Weights of a small GPT-style language model, trained from scratch on English Wikipedia: RMSNorm before each block.
Each number is 128 + 32 x the weight over its row's rms, rounded and kept within 0 to 255. Layers, rows and columns count from 0. Numbers have three digits each. The size before them is the row's rms in percent of the matrix's.

# layer 13 attention query, 128x128, rms 0.156, rows 11-30,42-61,74-93,106-125, columns 64-127
096:111165091115144132194159174068138109134176117116113087129151080122142127073105080108102198194101077124176133049139148083135138138165090141095075100091097163170090110121119115103157101154109124
098:102118171093138115153160099109108161174164149168109159133118154162101074146120099065160134127007126071128076154166138083124141116127095127097108129123097131136156149094123140118099080141165106
087:087076131144057139138107142109096168158069129139101119159103111166151178110129113096139060088122128167094117115088166074125139066121079092108142142172112158117116116091132134107119196130140126
090:177110081165128152151128161166140183137105182157162128111141113134141188176137172166113163132069139122068157095137126115150144139125122123128169130099082146200100055082150110119071173061115116
096:144141128114114084187119128092128073116130094180128111150099152141104076099153097196088142188086170079165093137051064110138080141108190105077083148081126187085099136123148098126124109157145174
102:128103068159155142156149140161180185097131156081117124169145085072141183087152088130139138156134106113114096112187154126095129101135144085139046177092135136140104112108121071144160169114163130
102:131097125120111079143135174069103112116190136142126117166089149119135142123116094172124098153096093107088146131163072102113118102074149174123159126102112130105111148127165135147173189169213160
103:136072180051158112143169134125116128105129102107120147142109123169076090152187143127087137164124153093128085150153128118076130114116141150151117159102140196117147154108146102118091140144168189
119:109113143145167166161208155106171167073029123125078122057146120144103106111130129101140116164181088119150132083172122098104088130126104126116182132113180178168123094163121134138181152140212169
080:100146156106153086129145160081111118140179113127141155064152109103127168115158091125082148123174142095152111140141112179135087079121177107130122101085167152119114126132069167176111086095126123
081:095147088116152129101101135109090183119124137100176099059130128037138129127131068102115147137089132132114143150095118163089101109104121131209110109127169137146140126122062193167188087138136134
080:143097161157121082081118083145120183109131094111090111163084149139114117087145143106099086164155100180141156188173127132197092142141137136162139112077123106155156163114121155129107115084143122
080:142201134148106148180165148131113095150118116177128178105117148106107143086163098107127118144123069087143098116184213097067132132088127100114129175103128168120150112145113133174134144078106132
073:095184118140110157153164099142119165137098106140129147117079148112097098106170088101122095179110053128134129133198176111103117077127104078158136112127129098152176173170080169174117140043100114
091:128132120121191137100078120112048167130146134082161099127091157164172135105089161116137166123135144103110122098038103135185092125153138117181108188165147112097107149143161123112156058094144116
088:169069096095160153143157147152115118162081169171105122122116165059140101099126136175102089074104144202128173125106155118110132154080119114142095085174143123210156148096125139130069164113124167
096:160137083152108092062059094110174132119145072087119194155134086111163109106136100118198176120106113105099165171082185150094155131099047158112141178151139155124139109153098166108073121169105140
092:112146169105089121141107137121111189135150076100102132126154139143146128182085112061144123128176151102188186136183100130135130132154144134159062076155137102181168150135098136085108142133132161
092:132122109139127168197168133161121123096198129138120134094136150130069112139138134112125136104144150154111141162133169109119103133095133154209135148150169096142095119144169129191117124139068118
104:172122191150185176148087150160138126135153108099150136114095144105168175142168050102112117100119124123151151124134167166130088107130118144051129129068158150115139124136095113112108170159169125
087:129180122120085054151084149118133196108080128140153179116228158096129068176146167108108112103067150082131136127089103187132151157153085162157086134104084180077152102158120099115138167176147142
093:117172061126119129079120133080083112183199077094137140138152125213147132063155128151128188157075136130098140110137137131127150166133114151090097146117127173114126125199105115122066153094151131
103:089128167154158149175136084115152149115065152149097116130139142147091124115107093082191148066115071154106104120133144136148164090096065125208117153170109162196117096112130141094145114126161134
099:111092163106102130159135071135134122137131113160171119132092122154161145073151096104116070128095156177134097089102134125138169104133073067118103134216072144127113098123153122183107148101125071
103:146111086121118154194165185154158076197145136134213139191151148170121132090113057179124187085128140164133135078142152160143126098107131129180107140109082101148154063068126114107101087101111135
098:081138132132108120134030174139149116108105086163128188133178120079140163080101087172068142135106157130186105151083157192137079140126137146151168102138146128083112123173033127120148148125149159
128:133126129056117147135162126131180126149102121129132154106093108138118072192178159116087147158147141088146156142115099143233123120153147112122090085110127179096197155132139111109074123185146128
111:130110122107094099165133113137195107107191114127148145150113148066098117163046132190122149161156125120156100183123083096135153107106084140134055145146092063135075145107115158121153164170116135
165:172150113118136076182152104124189120129158071099162102137088148098137169162143125119148085139127128173162100162129111125112141102187124096120026081080110132110092136145104116116108117121131139
139:156174140085131107132130172074170086169116077084105172169136074114141155205097094125125147058111160116146061103174127101165102164078171115135144088124100099141181084105138187103089120155117135
109:082151146117076152106140113144158113100147168155072132124164068124160108127093097082119104123151143113134132142143137107119094153089132135166137102081119125038172137130094108129122093108090111
096:128128155068078203139124103142115191165162130082114123122102109142161063125121118126117161125126131142161147108120085031128092155050143117120135119104146116111149124150144134148117163099108074
091:153169131166139101098114119101134093090122118073135160113076119170108127087087087133172172120173201143104124121144115147192128162125113143145119106142105098148115134143133228135118116114147119
086:148181105169101100087157114111132113133112167128109125088147169111105195095134137115160148097129112140080143107169216122151220158137127133138171118174110122176075148101148139100149135166141131
084:153172095149127144107133089066087106125112150068113162121109146108138179077138167103201150132150132141090182098154144106164140131099102160157136112164102108151086174131158163089129090092104103
096:171100125099178177126120126164117176078144118133150110127107115204069157108116130131130163153165140086147203126103093118125148085150144158132083182183124114119143154124115142079170120134156134
112:153118127074143146208136126072120171114137188179060127117172164101137169109143115112119077147138078150107152095097092114140132152185163100043147135153166156123149130095071100096101147065105130
098:112151138128122102139120111180173106107077136101129091103096071168122128106149171139137146118147115147117227101181120146110163130067084136131128124152187182140139163124121126124137145066159129
109:144146151181165113123119158176154127161126120124106160133153170143132123201135120081079088110118141109145120152145108158156136131155114127141149158145154097117135181142182112105061104095136121
091:087088057077144124078129126139105117135116150131135116115108108166181110204123070097150180161102147125130151111115213105129127126168051146105099127188115117133085168145137102149076097179121121
141:188143123173118083133124121135123127092116121131159189152142138135147094155120171114190116073149110134153152193072075139094120176133108151131036100143109144134132148133079142078160215132150089
141:146182070123129116174168176081114093124167092123110078174142164163115151048099108069121185179053135112144102121120164143112124134161092163056094105081084142164103138127094113106147114090152135
139:140129198089122132153164082131135176161097147165180124116121166193119131134120153092161158164078091066108127122171145128114139126117078121153117126110083135169140165113125158091123114138137151
139:090111176145049121185152112110111150145112106170109161132149150219124148061124099068140065123144179108106116121042153090132187084148125101101105121150114126028136106117173102132161150156098175
135:188061098108129136142071182124157121158120171181195090109134111136130143176115128194144164085104122081101141065158095141146136122149175157138120091080056169151106104043106103132093143119108151
127:130169063139160089147109155116164115116118114203186139151109131137130111089092136194103093111160126095184089103084086123070049144074182103133149105084113118115109123140143117088112129150131101
039:115111140118102097079131093062139150146155125072182095150133120161170141188116095118081165133131131135145095137135080117157094168141121086141153137186163168163116113203075164128107070116130100
049:108135107158119152138136183119090100107079128173169145149051136102113132119092147124181150118081082159135128152129215125080165069140126100090174163104155123114125082163159147160152169113109145
040:122147131197137147145167107125139093167087150173067181125134160106127055197138162107198078109128097132100059113176160089135145107148139126121129178070129120124077119165148075101132156149153185
042:135136126094087104137196169139173066184051128190109127117217187118102059176139149134101144158122100105145097128146138104141197149128156167105147112076149102143099141122133133147122112167100110
073:119098147113125189126069104115155167103180124085145126147101155170118128097130111113090124148160132158131171162094011119134089133132088146168128162166079126174149179094091111110129101135141121
076:114142132090108176156076079117127167102134115119133108133099152159122121121102081088105116118129150166142163165085033151130093139121109128169145131141143142169131173105094141133120136145144139
074:170096145117125189111098119122128182112176100098169134177152133156134149088067091089134127107163125101109161136073029177193080136147094143140153152185094075147150207094118118072152143112157110
108:140174172207091082121129153156113053155149131109109134086188091131098164080147092207127124114127107114093148172205129133171135130088101148117098078082137131078116077106131171138116099157152086
077:163187150140085166136125114141093104162150149062118120104146103137101141056197073168119119168144123130063104149184077124157092119107099125189151108122138089083137153119121154106111083122127069
122:135091112090183142161120112134123163114133123097163114167080148152171124148064176137126164124146054092139169100063136116152153127150146121093105174195128107094122172154164103087142149072138174
131:126122085144153151185108131168153160148124222146116161177155153086135132164085090152058080130107155169178155148119127131107102118103101085102174137144094118145128184134164073132082163124104162
146:118142110176135106108070134146215150152157097093139147135098082139147108106146142139168160108118154174136214130110176170114185125102074170131126157129168155079139153169128140098090102106079149
137:073158205114134123163117147155148154154173114065109142116155141112088122161067141061128104126137167102134162131132147113130110126146105102166075111177134139152161150129103113129083168123186134
142:168081109120143153150151113107093114098178142169145153128126118166094134176124094111157145091142189133183170163158192092116115137126081156178140147140172077124095145119120104175121078181117097
140:182166104164111107129102134143139130116118154118126189158157135123171101169112160127161093079148135137167135186083075147092095184116116126125048092140091124148139194114111155103154213122145111
139:134198066133125106151138158076124086140192096115103090156129120158126154035122103076142181159054140121146134104124176154105135131156091146067094127097107156152097138148108107093151106093163117
141:145137199106117139152160084138137171158109158156185126125117173196113132134103158092151172171091082065112118129171138117115153142145081119142108119115089123161133169100126175103126123134138149
139:079124170148051117180153104113116147138130111153103164120162145234129163057129095083132072142138175108122122107045148100114187080154129104109108112153103126038151120116182120138143143147106181
138:193077087111125144151083172121171125147128174170191098099126110142135143175115120206134166076109110069106152051162081142146133121157172156141110107094057172166102105046113114125089139117107144
121:127166060146143094134113156098176107102080124215168142136123127135141094098098123194101099119131108090167085107090077123080061152075186087123154085081120136120107120120133135105113139154122098
027:155128148094092110094097142178080134150154133145134140123146191130110080089153124134159103143094138127097113124129097171138113139149175113137186104065123088144132101161105122172155108104141156
033:097149120107124078105137153096120155131132155083136187165175119163104121167107137122109089106146054031094108122113119154064137109124125171051116203148112152129072094101134138142076073137170112
034:150083105084146067116121141143075130117104135061101081104119194101101125107124148141082178116150128193117104131080154180106207122170124156121113108086100167128152129139067182147131084133059130
035:152114180158106138202171126163058105140099103135148134171128181124106154134152163126095120150097114143117162138111095159115148131200104125146134069111125161077110153125113152097100104138125138
038:148150072091125182112068129161104196127162105118177124174129111136139150170057086099136106196170146090176169094138141138152079167172140097144167150190091112142132166110126092174173148101114113
049:136139081080140234096078128158097172126173114112141126158117133159116107144102112092099140202149171080153151088122117100149073135150111124172160140194081083160132182124147100119179108129102100
041:086113133160115136070109154166099108117172125146083136158101100148147129109168046121144122173121111073136156139163128152132126176140099113156146115183137133114134206098165162100154135127088072
097:109116168177088042115114153155147081127107143145129143121174097154118150134145104171134097088094118160111139192174111174132144117109110135103126049058176162116141046078103159148114103160164108
057:099124171148099119128073173175133086150148134123156138118146089216091161138134056174100101129098149125088140199140080181171109111141094149143150037069169121130152104101128131135119063128134097
102:102104106116156155132146134134116160110138130107126116133083141104142116153082151118145161127113106091219183059090149140129161132125128137118092197196113118126134185176173134109161154123123165
131:112101110141138139166115112164135138155123217129133143151144154091106141148113085164040080129105147165185162153139119115115108102134109084096167149124128118109119160163204084158050141134119173
147:119150127171129129094060131158218156165150108084128157128100056125159111123148135158163151107121154182128191130103171158119194119103092172133141150139157150082142151150133145098090107125078142
138:076159189106120120163116154145136147154172123050107137122170161105096120170077151069138100125132169107131149137153164118132125121148110115149075100182124134166169157122097111143094166133167118
140:159090096117140130144148114105106102103176145153133157102120105164100127168132082105163138089149167150194187162146188107115120123121091151185135140143174078131103150120113123182143071167124090
# layer 13 attention key, 32x128, rms 0.151, rows 10-29, columns 64-127
138:232125118116147102167124131179129134154087104163149129152126139129077109129162078048113159090171138115137174095117086116131184126097131133119130197156112133106128083188098138118116154088098092
143:154159149107127143198147170101079140115115101145174060128139117157165119089084108123125134093087105125147071136092127144123121083124104199173160111116077133102113151120113047098084098149103103
140:082112149127127110168135149166140145121149115122107152152174163136142102174172137095188110115129143036145125057154116134159117118123162116116134169121133167146142114171111121104090128110171122
146:082107173121145141152135154069105125134150132099125149144083106121139109102094101080105134088175121115107081143117111120175154081145084106134115139145155106111090070117115162124077208177130187
142:141136181106189055103161160139041113143139155111140118143185122147128128161103104138117158123078162183143138142144123154132097169099132124152124144167112123115058124060139133120122111089105171
138:136132139090147113069056105140129112149141119119148090152130120176114080119128137112091100161121093105161101135118099137098122150060135187142127133071141125137136106182112095097173130136093121
023:110111139119116073132186107127142116111087121106116111089095141129111162101130104121225142165133174120155103095150113138153133088050134118102117070059115121131153084130123167092134183108171131
025:134111107079116110166079106097124141154186181097206095127152115128198108183184121148137146109119165140097139128133108082157101127102123136168095144134087091097101096048109124130102103139138110
030:101130156095140121125094121087173114094121129107159079108106115180110126156171123136113120128113193132205152148076063109100091093123133126176120095121175087156133124044107133126136106145181116
035:101051142150140118154099136107156090102108117087132080125101062101113101137174096122108156151085199109133134182113064168078103080119124104170129044145160072141136108086117096134147120160190192
040:146092146112138127138157126092133137091156163120093080080120067142141161119155121094075121120124159141135069141100060093132112099100130122120117059133150146099168150076096183151108109098146110
040:124131140148137135130163131094153130070166187090106063098109079120134156119120102114085161115135202122141060130121099158145150095103121102165111081120161154104158140081098167148131119075136154
040:126116162102078075064077137137162149104130141133105169150116105094080154108093144077163133141106113132091186112081127168100154162154167111139119122049148129121045082131129059084125099121141160
070:119175166160101101124125146165139118143115138136140192132104145100107171114128146102165102153123090151091166127063116111093090183082131116131145085092117102153101095088137044077108100176154119
117:151094076089122130107112097090109137138109108114097079144178128132122069123146132149117146121116172123162105104207138159163186075193118139132092171131127131097129145165131205179138159086095142
117:127098127099203165130151121119084110129159123140156132139144156196155142174079068160124154095155083088122147194133144079179127097132137157078156143183117156108157108209129147117185122087123137
142:197157165159126136122130167182097153119084109158092135134154155083091097137089085199150130120141170130113105121119132092098168095142096114074125087124158126135113157103064169143158114119153112
151:149147091157135030098113144149109140086184069101160128160118115148110078070158107081110110139144141114149135126130125103129129148075109141046105079122199113168100155155108139126133140131101159
154:116112137142119098141168117088087146119114058141090177123092136109072118165118142149153120144088160102151116123093074107162079137105050159157117156054135108109184115044170098137096128097103102
144:116144135177140116184091087119134165135125118162128082182081190133114116131131104155160076117104160112117160149158182103129053137141109155134117128121147149151146155141138115136120161182086127